Weights of a small GPT-style language model, trained from scratch on English Wikipedia: 9 layers.
Each number is 128 + 32 x the weight over its row's rms, rounded and kept within 0 to 255. Layers, rows and columns count from 0. Numbers have three digits each. The size before them is the row's rms in percent of the matrix's.

# layer 3 attention output (transposed), 192x256, rms 0.0509, rows 22-31,53-63,85-95, columns 128-255
084:107150118137107139104128079130106152217158120083102196123093102104130174162102172181162138147110143118150094136125141092115124071127099150181125194096123139160105104127152103114040175085161126066094082111086164111137085100083063064138112156145119191116155078211136192143111049150073100155190130099143084132099190087141145142118145164159125116074110171113122099172124110141053121113124
091:129100090122118158099068127116138088153120124136070104163136095069171138155170123125041136106132115143144170090191169132147132152139091108133144168145124136123107118122081130118082137104177136124168163153112150140122166130082157080117080153113088137147148115151192133207094154160139098176114090130124131053111114153116139110149075210132180176146112165168118150140129122151145099145122
083:169133093160113149099141160122105126129105172127162122110130140178105144123147073104113197188108166145117083086148143110123163116097113151103087146113175148065178064143093151154111131183114172092150107122096111159132118146073097085122100146143080157100176107079083083104117123112172125047159159141120145130203096129179128177051178142145129105128148085120147166169094073145114104103104
081:154188187085098086140112088123176166169139100107089149110127069165083142127185157094151098161166090098056161123113117098080129156082165143106156092138168219119132162156029148139139130154067091179172114084169137100146085186100068107162104153155137178134151130086120156117049099119116138144151132149096088076086177138090167153130149110160152148138117128139112085122126159122137125118124
082:119087109165086108133130128221166121071137138203082159101143150071135091096148125158134126081112105130108152122093139147116138125135130081101157102085142102141126125099162118107136185117144032100151108133040148158122117107147155118138165057082121101112072079099122152138143146146202118135182165130124136088131167085119123195149180135123172117087141162083192183088176148141137127136081
086:097151144127154106145184099157186118190145152149116130074128172137091101125155137082081102123151139108171138107188177144166130149117102145128112118133114159092097145146084171159177121109082136180184140116173139117149100129111115127060138160115058134079190132166099161168151096117138142189137120110118149163106111083134138152079082101144115143131123075097113122089212129158097101115083
090:162149111115079122148162162130124138092134083165161185162092092100107093124113127073125138116131170197138107095166202160206102171085117118128102095165159126111094134118110117087126118134110066127111182136123163143105066111128155146147124148113069119071154094136185147153206092103135145160130151167073115121142135136128083121145152147118148082075131174131136146137147132100165084138126
086:133081154109174096137136186106103129112121093161124132131126093109083064098113138142127154191122055168097107109121145128183108114163125132086214130063158081165108136112191130151170132171087168192150119060082101143133110118043125156106150122158162086100088143092090073144132167145127174110112102203093149157159172128170084092111115133103161092117135088099117151129166091100117122142123
094:127093167106130106143098142176140149121119116115091112126118172138118141117136110120134080150106178103174168138121157133130111078099133104090142164109161165079116102148099096150133085107101145145132150189135130074092100088099079116128117115101183140073104131113089098153074116105093143172143141109151118101102151115151161114044146173156135084072122134182116158195115151195125217202089
086:169187122107148078093138129093076128135144159126130119130137099156114138140141071145217105135106097102097140116142136130093121148110182152147161143158142139134067112035136061113155089088063101146130112144146149089210080105131148162162197105093118088115097182045135028100141117114173115086112150102115144140130088117110111107220172110186172107126100123141123154165088133140145175140206
094:095142148085072189076138125097131121157173095198134112103098129074089109136150114110137143079138094185160111116104139141153145103112151118090145127121144178153094138077173116105175121104145164127101139068106123143137087088126117145140147128140111112138136050101158131144146176107118180114147194138143136111122139113168123142153064067101172169113107210197045106118124113140142140097122
101:091125113092104105137164145140127117113077202143107148136100166170104080129039101119126095190136143128109102071109094177117115179179093137089134117149141107088117100116127176122162155124163173133179130126132110108134101115110146172138138110136109151101134127114086097137132134124124125143170130173147142166100113126092141131162112136150106120164154117153105118074091095123114133121165
101:154148199159144144101173088096114118103078200169132128043081156159146071137126115123191159146110116152077124142095140151096109086158160180150095167119181126140126103137105186143119096128070114107087109133156085147112121106139127165111152136156139085081127187075068207084132034135149105086160135150118091173079170127174145061125153118081147165092120111136119120137162118095102106144154
090:047170108121149152142130125133137102164141095031104138115152131148178107173124157068174107096148136171124132114093155152109086138127113140125149114167136088124126166091193142151189164087179154101117047115150094114163164157150051120137113148129179111119116105190094181106080130083090157153106111140160144102129140165135090117141130115159147109088137159119114167084153170149073136099095
093:174129140174129179118145141116096162107103170169134148110135178118080160140151143161049165142133179105119086106129062116100184109135139154132121129094143136147086084122183181098137104055118152098187132142083131129094147149112137111136132128138113083097084099102132136107144131132150128095146124104097166132116051139143061112158178125177058143202136114121094132094139094196132112102133
101:119120143079129115098201178095118079144100145144165080174154109154110115132123168085144118156170075188144108157139096097151132132168156141066098161163118099134144107118182118127093043137028205137136144124151152130119148164141099174078085134146122099164139121107151109163130120108090119169089135129152146098160075139108080061126096131123137091176092122154115124103175112134141121129153
087:146095170152156125189116163079074100127105114090136143091115092149091121175122134184191197075132117162081081165078086101079073128183140109121092087043131139167084128179180111186173147136134066091111127178119092142143174140167132123112120082101141157095129075127109118065095173090130153177119109075090121109155163119121175132144179099129127110126178151123100172123132133122117167117125
090:094125159180132138078084144167138164169112222111105109093172135177129132102076108166086136133074112107104077204187081072144168118119090125141110124143066096205104116146156137097154151122171146130158128173101134150128106140060158141112105078119175137104129184142117123132052163166121144105129098150099121118110144134100123144102102151175105191182118128115142091154157101128136129118137
108:086109114148134179116099074099164111100146211101105135083143140138149164128172156121161168116141185094093171101092069140045121173173142110127143096168064135093134162125092212108157120142129130129114177128106095117099158100175133120143176133103129161173171134120151114084136183174111097126139120128137163058182157153132166122143133169150118126172141147128091149162131142143131109146111
086:137159127158114127106111086199140070117126116174181165168119157115132077088121168113070131138170070066051146131126093076121175159180143118175113092140122098150127114129138090063187126195150134079126095140147149116110041102106123135111164131119082150187140126181157092155118113144150143075162103149107157162114158097072095127176141125161075098148091193145059078121123154166136164078157
104:126092124117077131122137089170155091097171096164119082155171092099179107152135140123092117178083135128148049110152119121127136093152119132077120115106117076133177124143073203087129156131149152113152154151100102202084164133134168153155128157098150084138154147149139167148092128124103133146072126146171091113125131123132153145086115127114161135077112111151165080073133137172153132138075
095:100128076137092182126146066156111169094165170127155099191156142100171137115123139123157176099114187127162123144174115166148125124155119097144140098151069125152129152117089144117092132150156118118125049102159129185126142165117076127130123101104141105169136147094136061064121141083136118204102090074136082118092125091136170103080165061175130132088139122098155136127129175126155138084130
104:125154072119085113194089182146127093146145095114155102126110110124220125094079185113085112099131099138209125130154141144090088099141104065103139140089137164122143146110143177128154116152134133105134177153143051153092120118126197107117112153134120068105165100132154105110109203060153151174133152108125159079132105099157174126107137133088124137089127094169186119097095087060127109124122
103:148126117133059157132151149176149163103088121137228176162121100139144165076127176147133107110126099095136110155119151105143109097094113069068076130123135146126186167155147108099083151110093100129125148181153147101192125167141099120086184137117130100137076102135154127104131174109160132128090104133179095130142108136092129115101141129117156047134086096062117088039127067119150161134120
121:106102151109159160145149122126150130167163114149129077147131171069104113167055117136145122086136133065145107140119129117072121116169175156143127103127097078180153186100120144126168077121190107200128121111151099136155099118193146131130187117147132070139149140133165164159157177158116139161116207086117123176059159117110193109160124138118104145158126111159067060121122202091107101099094
111:141085074148102135118154076098096127052137101155096167140159117161136164142161105125101118142131134122165106134169119171115094082129156152170131094099104123054095160166132077199112099143117152176094128149085145132136210136138160111141110108104156128172088154072122125140133170143118147102072083099106114153140127117105128111068047087087098103139181081131191118152206094150100145128096
111:178119118127189132121172142103104145143146113093099111127095144164131116148054119143109175112156169112164096102141115090155142090138106094110088142106138123128134131139121174180131123148151089123087098131186081117150144169108131100098131210143098110109130159136113144110142167152087148107126117170135116138142159117110156120105052152096088148132086083179132088199125123104139155125146
107:137153081128151177096168160149207151104125095115125104130125133096188107117113126146143060099137097183156112126096119114106178160140124157157114146179119103153086092093139113092071145123116151120137155132145122142146079157131142103155123143202134198197178102122125172086121175166106081102135120163140165128163118140135087121145089170097127142116130146182123125121103109099159085147129
107:105083131089129159149137137101149143103144157104100103151176137100182155162130169124110103164131164020103134109104118189066133090154154135102129192124123129096122101092186065084052155088094138111135098127123089135153149155135141118117113125177183105197135177190027137152112085158108108197169095105144093122112115156161147108164134119098126101152172144125136146163119100157065135150153
093:133190066165087102145134087127137086110093107156165116110128130153181133113105126134151150028149131114157101171112157143126158070104140149144109080175188128121154100144107089131126119056140146134158133136164178080110169177173116164208127102081115070139169102119079153110115094114136131144227171111133116122126112086132093138143185139147171094118080211171143090074142120141096104104147
113:128117073125147103113125111133095118146136136053175144106181136115083093166127170153124162137150170154105110106111128149067069151127105154127145094102143145144170071121154140136141131123184117146150160066098161109108201104159110091123180130147133132147083140123131156073174083130173064172065149140135109208124127184161073121119111158173127134117108120152128177100106091072113127153159
103:078116110151154191173130211210145112144124150145091171146093193116157092139131187153154179113182077165129141143083154128083112128128082092139147158131116133102148167153097124126106138126173167119082103133122108125109150149127144058094092097118076153171103068183102192085142197102170110118137120112110155171180181158138114131085138128153062134101082118167134158135200103067127123115100
# layer 3 attention value, 64x256, rms 0.0411, rows 22-31, columns 128-255
092:147059135160120145112091111096169142112163112122119085120151153140125087131189071082162154141151118083099139143123102097124133189085143113134152105167092093087106134208137088135159042110159097118114139106142110149160113150129106113125104096136134146135114168116130067104133099048149138091096172124044120109213130177097075131107092117109067171145115140080124139154105196162203164100152
095:104123127100107106175050113125143157127177109089108129134170135137104113122126155140171107129153167146147144139086102119110150128091139138097180074142071070161095091129193103079148114143143092160097063107078091146077046155194133160137105104073147133109135124174115068146185127121034139115153144094163138099165085090143144137082138128135097162085126112154163126145135141160091175069094
104:162123127112145084177104129127114115118082110151160144123081118164129106085168142158086148074127077128159142104143112105213150124126135157163103124122117162135087111149077081107109159073062128128142128118171224087057170150102141142111137117098084146144096143132139139118116075178118142067097076144134105120116160117124136186193108108112093167157100148138127087115088097094183143172197
092:063115168134111133188050132123173117127118177101161110105102150131132063097060113109112111161137122178152181097165198122165133143143109104095126159123122106136159102092201037157126135134121141117115123101174085139160120120209141155139164142139064139126145132189160149137105151201126092123073192099158086142168137107156182083118166128154130131070085136130142153124075156139153131113130
093:098101131182064159157066162063110151118155087083154181067153089155164147066164105137119111181094115107115141038156147170154148174115173190154115123127092131148134135175121083137194154083149162143123182186173120097092171086123141134157118146101165123150139116150121146103127113155143134094141136147126103120086156173163159078156159122181185106156140104128050125139061145110118123116169
089:138115111124071121103147102115055180088104103090102108185125134099141168104114078117151190173133125120100135160108150116090130120098163184140116109125124105160203126064154089150104115137226152090073064092120129041102182062137071102207173149096157082146121167145163091164127076116122098085142112132153094071126129197128121145124151137096142146138109100092166105147100146140103130177166
091:101151150161162124143141123140160063173136104065082145185089115140150120154156144140175141108149137113167165173075079155104160190189160108092155119140127161134167149120141124142104121167166164158125098103177154153080174104139105143136186083134128174111090119076156121153115137120094094118088159092163140134175130142098147129082143103087161140121074100071100104119105146108116175127158
092:135162167077165083122182134129148164129146097128087151188083150164122152130143117123145115165085174112148137163142181149132156103111019104161041183129127136131136118081129078118115137088148162112163118163154113174119100107171127080096059138170128108098145152153140137114164105125192097126088078090087132123135141223078151127083040100109086173125170100123132081155067177141161140126174
093:089128125131185157123104130075138143095126141116092115150128081135177122120119081120182115145113102160138132081127076148139160116121101170107175154105103133159084225119129115134103145100104117127124114086111062127153093189129181173188138153152151114140159130186177121131161176142105087085138112108093137089109123137133174123116052078086141148202147081092166095092174133148181078060091
094:138086127132158105162106119088148149115086123128174124070142048102167188099103141084082121158136184124126175137101064169152118127133129121108115117118144122114091113155123140189157131163129049171172119094149122089100142174108080169104054195179168160078112093084139198183081084094097169121101138134134077159120140157128136084130102107079154159166136167091102168081142126136081088085091
# layer 3 attention query, 192x256, rms 0.0413, rows 96-112,128-144,160-176, columns 128-255
096:149166142070192176131126174128151115168175071106205098145184120092182150114111147112123182086119125149156158122125155124126082139065130152118090141113196126118165178118095186134119120055156120123087105120168130098091182121153072150142068098121133107165122141099108141077163135130131139080157128131143170150105064143102092081191157142064101124135164139095161160160086190116070134169132
087:128136116138141089116137101164121233107078173144098147132110174170114088108125076122197121138101150157111138108121120131114158147158136092090079139172079121143123163156111114174137079197154159103158143196146109128122127108152184130113150157092143104089130069227122120143117111151177124168149117126123100153133136135144126085073121130104134055141099137110153060104161099128143120167120
086:124083141169092096142165159141090167065072101122122133160168141140127104158091113109114083162135153130129147141044167196178145137125158116087143118144156103132145136128177153204099076214166089176097149176154158156120086089096142129097082162130153104139130114136116124120144095145088130119072109078111125159061097118174153146118146152114123130104086116154146090141136165109152112103124
081:120090194129156168157146140138162127166160153088162155138096174133140139133145166111150139165117153159117133139143098171135189093110106135103155073102166122128130197097137142116139157161114101141145115073069127128108080178094193117101176114081125149148119182060074079145173125113169127144130085139105085169133141092108085154144139103123088148093098141085123095095056076121130149150137
092:132146132107092098136158107061121081131173127148147168149144136109130100135068158096108123147170177106078126137139095172146127097120097099182134076137103110142122158147082120100069122188122110164108137096132160171121208124094151163190163140113104175117083078028097090102108144211177091141087167147116144085146164089142148149059080169153156166125127150142118146119135145094144144124125
086:094097116110180172126155118126164110077122091138141112156104150084152159130198134139084132113144105113188114065097157109120145144120166121069098096138133054144172122107171108111158107083108107145163107123116076092126121129146111122120145082108074079111080121179093077183138145169128195125127092170143158154068068154130127137187152140083080077108089106113121091098116076155157114063105
086:120081164104184167098102074142171113179124169099157163050144136167171087101089139133109118114085069105128090115094140065071164141135128109153123128131150106122144128152040082125135060112126117046128098149119104151142146088122176128114085197060093141155207141116148138127147121156134156156095120127170134098132112145110121136058115148162097169231142139116156140136172128162102156113109
086:144103087125125138126143131158152106141086146123137129124167138132144147079083083115106111091130095100194135123065079117164133068160099168128110158109101141145145204155137129135079126171092073110125220125159146121090145078171139099107101141109169132161143100129107108146223141070104139074148131114123129107086066131180087077087153085148109132101145138073098196145139149146145105155084
090:109180142092092120145116149074104080107109157146124052104150148125152136165145096111108117140115089079085125113132195108116156177082103189106142092118101150126101109118130099153084077119081114144184179120108175178171091148108111161222151102107133123126113073100150129157159095151105173160085227106104099156097218122169137159140148105141135153197146134137102111069136129146116186077132
097:108097111162117145175148140114089118101142156113093119159098109137107100088087162098139130148117107144164101130146130048120161073135121141050123154165128106113091103169107134158183177099129112089103131145094174154090106155124161054117145129178144185104165053130170213135117141141082128137150169100161060129173154043167095134142104075099159153109085164104112152184159151093128123115161
081:101188187118158168086061069078093171123168145118135133156100153148199064106102133093128093121157111102134050170186102117082186033087125156105168167138127130106109100070095087083167098104083121187196135129119139139155062161091114128128168109129185178134103104111110127117090184127129154072141155134096084141104138094123154107102103107130126139112105169120107124160091127113142159150104
079:109079178127130149103150165164114109083090104116107117077109109158065059151150105183138180145147169170095069127099161145167186114093121167152161154114097142144216179144110139084101112131168120127053070098138119157173105102118153140189099133164127132144151078128179207095155106185185164075135119118144192127144170083177096129145104170110086175093120143149104123146118142137134106112105
079:140105085121132052109097075104101142079133211143118112116133133167142138130108145045133134100129137124111156109151063081110057122102129150145124091162199145146133073080096146102145076106103152167164081128121161144144185102119105119081167123063074143137113113136118090096116124131091156158101141130139134101113189153159169106148162091072143163167154125178148164179122197146107122160173
081:157147128137186093116125177158133105081107087129091130114165152114130100173167109177124165158151143149114129152111173181156145175106096130212119088102126138110181173194061115130123192125152134094093084165137121100134161148158102186209093098106070161075124114105183112099170118128163121086147159146139162149071159146174145085076162104113113164064115115140134193070161105119162180087165
082:192179126166151087165138100119166177129110156146109203141099098149111128161091129102126116186083038172110119139134109112141107167194117135169133148168069108089176070154122155134135137140178158113164132161171181105158093092178108161170089094138180158079100127133124157095068120189168132148119130113132134131175112167147136149072112100115090114057098161104124129138143115131076067129117
086:104145142166143144134155183136130097194110197111123069144110121126133188131127159127118149105116138144136094131129132137114178151136077172083152119060125107099106094117133154118098179088164153163140117190081120086100148149111080100151088090132145115174091181144133121159207105104030135081183075109123131164146077163091075111172108191156109103143087161122133109148159102161112175113121
090:218136146129163064163083144212124143100099082135116177083084097154102087152114155178173160175127090147120134110088162112153113097173137127128148125105143165129148106141163112124139172152151161074133096104142063118162077129089107166190088110136104111103120066164169174147110124137140165167094139131140166140080172129231117101109120085126090156101140128093112138110128127129124153066137
092:140128144094198148142101182112078140131169090065224082107178146134159138118086101114082141029121099093156115169157148126131088094117104148144089142099174126087178134150135160120144132077151178167158137076161068095149135140107087087167068146134164107183110149131131135087161142179175138118160128148130170108161078142134110139184128141073142197117088107112113142146115134165078161066108
086:143106118062123141068104103162116201089122141158119184150097107121142117104159086118172148090097093116084150128101093043110079156155149054148099133128147115096124135113165110175074097148177115115104111146150108145102127113119187113062087165067153098139162162170098132138151119124099138169144089165122073155134145141101140111119163204167127085077129142146135140111183135118123110109138
091:142091145122089059078158175130104167074146097129112125130135143114131148191133112114102105171152143118108108154099142156139184129144144102144149061135128131140145128131196153129178078172117134150116109126151179124163099129122188121096108230106143090118168064125078117154113150152120135117077111105071191153102125153132115145136143140144198114135142072159129107097176153123170136133109
090:108111154095119139132201101165127172151149150129199119170071171145144156066092159098109165145093137102125182128133117132070165170169106075107121056047159130121148191111132154087092137108096137142108118076059132078113119170127169106105137086077074092127114156092078137111151153136122130066163112123080123196086142102127101087105142111106113107102096144106120124106147129141113121173112
096:132163133083099114131146177075115062093182150162107124155139060124160141142115163123093130138147129130138132129143102202166114126123080108132129133109083068125093166142096157150036163145179114125094118170131136137153149163122153131139116120155111196113188074092101177112126083169106097152120149093122105070127113108105168162049122157103123162148076123080130134147145163091112166098127
097:080173166169165179119145124133188144106073076111103102196114112115133094118178141135129143158088143177196116098093184128182143163093102096088060134105128127164161046184165141196160131118127149080120130150143103176123126151127116180097119103157100082138074102154114086171129144117120181097146104168100094180097083170153124178118115102089095105119109148100096066110161026151158125092145
086:137107166155107154130090103159158113189107126169156174152130132166158074084081097188099120075122108083082105106149136133060127154161139092116112113174145114127106140119041114151094112094112154098125107142132135143110153115154129080154090114119163118091139153072098125123106133186182147222112117126115099094157152172129112170079093164131050101149126188140226119140096182124109122098126
090:109103110094163131138150115131140081152073130193147098134183104106085170073133135106092166124120077120170170147148157097153126116148081182083131161075128190139154146179124150119067126192094095133111211159128169177087109067166189108111110131131136131135143144139157138139189118135132122101181137035064145151128076103160086084167139133140109111145057121125141154177149144125134095154080
089:130119118103118159166094128125086105149131161126155137101085117078101132181158096114116104131139041125123133123106159059170171100138074138110139140104110087120178139124121129120118088202104133138149171123115145113140052143111216132147109129122174119119143105133131164139141152106106204109127180120087104174124146110170110206086114114136072160146080107163132117093155136147176093136097
103:065114136158104132202166115124129156108167131149112146185065136119113084098124130125107152120147105182178102111130146069131126088111135158104106095149171105146085077172164136185168062148113139123105122081097161107132140161081163049115127124168150188099187069161078163135110150083108096126152160089142062140136144081171099168127128060127125127094132171148113160204163148100134142148150
084:131118179145149114115144095111205192114155116121184111116120107180138118077108152170123139165185162157144123161093149157135138124158183186119151127162100149141103087114097121072133120158115131170131175156145177126167100082094122143097123133150113113091133096106055136122096167149173131137125076087166177111133076104122127180119114159093157108166130186147144072150130172143109193147088
094:088060190160138149152179162117140095133106086139164117113077140102075133125072095184147093139144116165136151121089172119137114128181100216169096188146134169175145124089079115157104130102155088095060137171134146156152161157106136156109097102195148130115186132141132126106124106060151157047136122106102139150092176082164107072086199122110089077130150104153064112145081150098109146088075
085:151098108134101084085111083114100173116172160125137096140104069135124157108152196091153113074126119141118158135094063077101093134044122118113133140159164164182091099097107109191178075166126122150100104094135180091115131130142160107102124136102089173210117134152079077099130131153095136184083126124167141154128194145163090084140119116092117128097099168183105136112188170102080089167120
089:119102079089154146111103101195082131118096103115120129116121129035063139106161112087093137128145078163122179106116140145122095143110087065094086100121110160117150182152139172081081119141082090079117104181140170086114120130090112113168164104137163122145108137145142128112130206170153119052125115103126108164099130129110100063133234167104122081068137131139150171136082127099137151159147
098:153151150151125099148069161107161137105138164134079118138165120152161129136079197130120175226138132051141157129138113150165141214147100126174125092191128097107170080176094146134147119120143160105073105108156102120141117041151151123073105103094074172087158090148098151088091036153132061149159147119135121133167151208122156115062123118114131104081140133096132147121133048139048087116132
090:139133109164146124129119186104136122114126162121099082119116080123166178164080135101130155122068154180144118102135161140100157128144068142134138111065142168159117122138123182107099109125150172112136084127138118162037096185126082122145177120151121136169112167138143101177134105118081152071147065126120092132171048121083094091136078123176108120111147116132108115189150162134126189110128
089:214162074104157084151096168182124129138146074117153169108064105103106075157124152185129162103115135152136115108132173116161170116092140137128146073085137153130136115104211127151119161138155133079125139123105104094118097167136098189174142131118117154088134097156133160121116116135121115162119161120118177091131167136161131150168194145142103138112166139087174169087136169107093156117130
116:104073151106163136140139131162151074208156067051187099128148125122148106109082147150096131053121086164186127146158165125105085071070153191118089110121123147118213152112131164134128113125203112189114156132165102111141181160180079125082118131158200121158150159121124139079138127103179173099146183156120127138131116135103121161162122195117091174098131122116124142130139146138087168096127
102:123085173113128062069138150174132142157107123145071135172153133157084096134128089162173109142131125065115089121098123095086160166126136084164061142098131091103120135173095088171074132181132103088100105139142072125096131127081203164075089145119140132067176157160159095197142100078104170169141130135109109177132146152178170061111110206131110106147116110148122095130164128164135095087111
106:102095184168077089086166159115109149106107118096093134137128178139100153196151107144096098159144112101133103130113157197178145122146116134102183138166155110191114096159149141205135159158146103135134106153108160109187128144072130097113111153194190123105163117143157146150124105125081114078055129106101126131087132075154166237156182172153162070096113095168136075118131167157205111148120
116:088147121112124170157181163191089124182131167145171148147111131135188140090084159108151119137138130123159150115094103116144112131157105173115095136072119104127165162156140132123088175142129091140105156067091128091087141092165153161151116084064134110101096127061081128141144123061124125145112145118065093116094150111160082131132120130156123158034112163138095152092132074124086115134148
110:099140113097081145147110139089110069113162161130150158181155049125160142057059133091073151132176122138118163142119097153155147093143098107149116114142131115161099105107029105127086118126180099141106125175120205155155137127111145159165106119147103160103117045073101120120091136222136116141125142100136105098138121097094122103093149128101109142139082177128086174142151122096118147056090
114:139156125164167151138160113130196144101118062134095186165158114129186121104188098145103135141120143164154114080122168167187094105137096105065122129132144091093159108137234118153105100078134141114159097141116099117153114145182135136106143118132173036142126154140116144167146161161099129129110095170160103158093096160126127136091185108104119062121143116124102078073185057151116134102134
098:150159154142171117138077125156155084191107128146175120111110098156122137106062104157136156115130078090139135125134122101100147146150135136111102118143149110136060144125117113116072108089161118061125115221121090092134186138149127143070105154121154149067156119109157122213140118164142148147118119107149143128122118135129122129132134206137053096178166167124169093126168169091121165071104
090:109130124123128157092124166112156087129131185111110058137183151135138156151129132093119137111086154168116132067173112157141141135127108157149148179110140162150120170131133183068109144146151124127132149152113161192102089088139136091113161171146147129142128174156117162113185116090132055040156116154128166119119073083075139167159101142147168164113183174117160170126088133072135085152102
100:122080122120112161102109218121177134124193128090138138126130170182098083142114147121094083152154091131193119117142197176093115127148101136112155160114133146153099123124159125132131109149112107116159151141078120138134102126103206124149151150179165188070180098116118166151162087062212174123069134149111132198113126108124102196141087183089039096099109129143143056143129152116163117096108
113:080118149181103097143166123095133148099164133112148133155094120157132080136127123120138091199162145190143095116150153104123130103145161169095100107119106081120095044139167131152185114108111150109147134068090193177149118133106153092143158135172097180069175042137055127132106147095080151193116160084174113142140155108137129180120087110139107150137106108120097155118146170105136128159187
112:164129145177146124123111112139168117121126152080146107153102091179107078107141175148069069138111101132156136155081129104143063136125099118063152145098144154136076169095099074100163098121094092105140182149099192109154135092157147114116162142134190124190173156123088114129114148118139201140132121100144120161089133144156133169079124158090152097154088176204124063124128121144140118112110
094:126138185150154110168164185142119116125123095074151133131144123130082070133072099137175118163116087151160125146149101152161182119165087205138105100122114139172134148166076164197111138188088089144129128100160119154156136167104129166145160107184123214104119077098109154069136147113155155043141156100093143145102149129120108108107221128085059077123097109154130111182155111077094163109118
100:127091154173138086141095105114111095190149156062093064125096147114150135094081159073128130104122137106123149090087077086075071142130078144130133094114130129156125147127163117167131111173101098146098115089125204110153166113097086094073167135073053200143118104108114056104093095133105167119105185121089145144107181106178170097074180076131108105171130178110073152189154178136077134181164
099:126132117130143062094151086130129133048124116087114089133156165071110139177199056114160175139127139138087184125117163164194124179132094168135115162166134164106157095161072152141134123181130114109137123148180129130108127140115118213157168131128115129126103126172123152112169106113102076092106166112173137110091180206131179151176197155129136135064150109157146128066108110164101097110177
103:105177140135104110190084105103132084135034082137087159137138103182119121143119141082123132136143118092090177136196109128176112187150072144148080111190089113096149127142138126134110134093164132115106115188114224102197129066161119123125151106154110103054131100115101091108058050167140089133083130137135102102157078148166125132075095134105088112097108144102058162099134078118098067133142
103:142154105168195155120097099083093138155170130091116108125170132098184160145190117111135146082069159100096111128177110144045152127111093142108152199112109150108090094085188099077066136104110131191172128132105124123073148130099135128166124175098115159198124187144149150167133154158080128082176104126122102144139113176090189115188167166148154188149182126105130179153119127188139199162118
114:168136121154178066144124173195112117082161107092157097096107110101119072152108181168144110166116104181153120099159159164147119147095133125122139105100128118126149085127156146091147154164140144065122109124138069133130119153093119141163108136122070138078085096155188130125076120160157126155121150151127188145121152155179151182095152098149074150162147116078140113112143112115087158135140
# layer 3 attention key, 64x256, rms 0.0411, rows 32-47, columns 128-255
116:078104153128226124152180137103118083190229123138198127153076118112172062116066141117141157106129072162153072127130153072166140059130109137159132119121139097153091140082154123108129077104125120142143116124148130174118187150131121203121147161126125149142184113116141150139176127130127120169134147164163155095154168122104117091149083146185096146148109153089102186102140195064078190101120
101:136121163083138131133169177108140142140043184141129162165108127183089114091169093218126144198142131092100085132111094127072125165145131154117059174091125137145091177153108123125161165112113167084108085148098087141086136135113117088123086134172108153138122131160128108191185139187095143161072102102134149126148105101148099151087089141107136098171115083123122075099173127124141138143102
106:069102168163156114041128136152108141141128096157071153168147181090107097158175089173065081128124122142166098104157181178138105108176140171118110137142124095131107158175137178166149139133091140131119046186134107130151085100142121176089147122120167114114104197175145147144098114068121104086032091140123083174060104151079200123125123137101124065085123097110207091061104123124184121104145
109:103203104137135139157135141160090113163107163134127084121127140167211147100114152166136198135105158117153172129084083164086154113115124138151132151048165158119172127123179152139131187110134110160166142045120075124162117144108138140168089070085064163109051118132083143128118145095101184131158103143074096100112178091129141129134105079136123113121131141193104182107123082126118104131123
113:094162147138114121156145160116164089182078183138166142082177139103193138107147061131104129139137181057117112159105156153134153084110151165185155145132156154112125137117130130079079072180181151146143099116115165127141162097058108171162093146109135114172093099105131078086090103160139124048131096134129135135121097119096173124110162150141179158122075184213132085128104098188109109105072
110:155164129170145084113188123118151207120134087114102128136131118166130140102177128149109158151121143130155100077184153090166090101155136100121077091137071129124142057130216131159138090109161181095146132121103104105094122186158198180087131091089122087101132119082142153143092155116039153138102158110134082093171111128144184159170108139084130134124138112129081113128119054117068160143184
099:129091157104127111164169135081159116195103167115120165097102093156124099110063115149116139109133128043151122107108074087127124096094161120101082108151111091126145159145124071189112157123147075113145114201084111115143085118108131145163112172148136099106140099091119109157048137191193119162160167105138076120162090135161158148051137176122066161192082132045142116162128120125094166122185
099:110081121130140204133112121082148169139137151131120157144169140152187107121033132134142079093130145116095120091193117095088082155153178180141092161158180168119149115118087110123109168114112093111138174148121096185122168157148129126164132119090179148170149142137166150065198132037122101161178093107148135153150085126077146082174138192092109151090143106127157137194072112099123118126144
102:123157170130102130142164173147100131130119105186171085075127153131113137091094151150076142128153112103154062142114115145159098101137136128096156102098166121213167106122119177163163155153127124109163136160166127145152113111124150104118118158168143117101167113134189074197174129115119195117112108118116159116070122085133117147119178111073160080181111115176115073127101152119124089111091
120:124134152118111147062094182084130131086139117101142120202131182109160113174109165163137112221117111166140130142100147144136148103114159112100126170153105082156111077148102105208119086166118105191103126169141193136172111128105141128142132159148134180085118113124086140099150121174072115075085124147139109131109120092121161187082111120123208097099139161140112168166134110060151186097131
101:128090144123131054077142106154154156114071134082170122113179149144128118077122094121065122100142044146133132133096079143108082152125101126122146073115162144178096098107092084131163120159109166146177101127145134126113073107119175109151176120073149128171125159080087107114159141138170091116075119169177123178115129082099131127085158145141103134146117162168128077127114092160147135131115
107:179152182092152089141156164129175112161130068078151077099102105144154110088109089152131158159138126156132115085113099122156073080142164166132153110117189122110162169245089130147066181179113114120072096166174148123156172071133118124148081101177113162081160147176138131043169066111162151126145143105119185160103172112105139116116123117080131086081147165146142131167126159115079123089139
096:082210124075127089089078115108108116141086121100211120181164151147124119170174106120142114128134164098100184104081118150136069156117130158159153108122104171176150148096085148073163181139140093165152094094130186032161122122193130106164157119119121153156102145117123103155143120162131127084170128146098091120107185119103113145132137153182132167098108129171084121145121178157129125126132
097:166093153153145097165140067115182090088199043154122185158120061115123121151126154160155131145162130140108084103085146093230093149104129113146071095120145181158153105118102188188162193094131107097076097109171182154159095097123093166153113144087104088129122104169150125085061157117140058107174092116163129211144120128123154128118135067055143119118176091095129132150154106121134145156156
110:146173113128145093151139064157156135142116165157129126123183093172115135126092109107149127140103142169124148167158088158167122166185161102214142101133081145140125113119139133103100114151140142057122089140127108152108115111160058144126087079203157142071131145129091126058076072109163078146074118155136125125193096113169145133118158138176144094080127130108078136136120081116128025142105
103:119105125144158160093107093166152123145181166126078142139103121104152167150111119105102035134094159104092126132115132090112119053140156098144139162140161110083175084081144156112067129040101118102141126144139105089135156135174089082130127113097148155206112174207123146147108138091100121125128105160114054091116132212104110128163076054188138125155159136084169183154164127136102109120164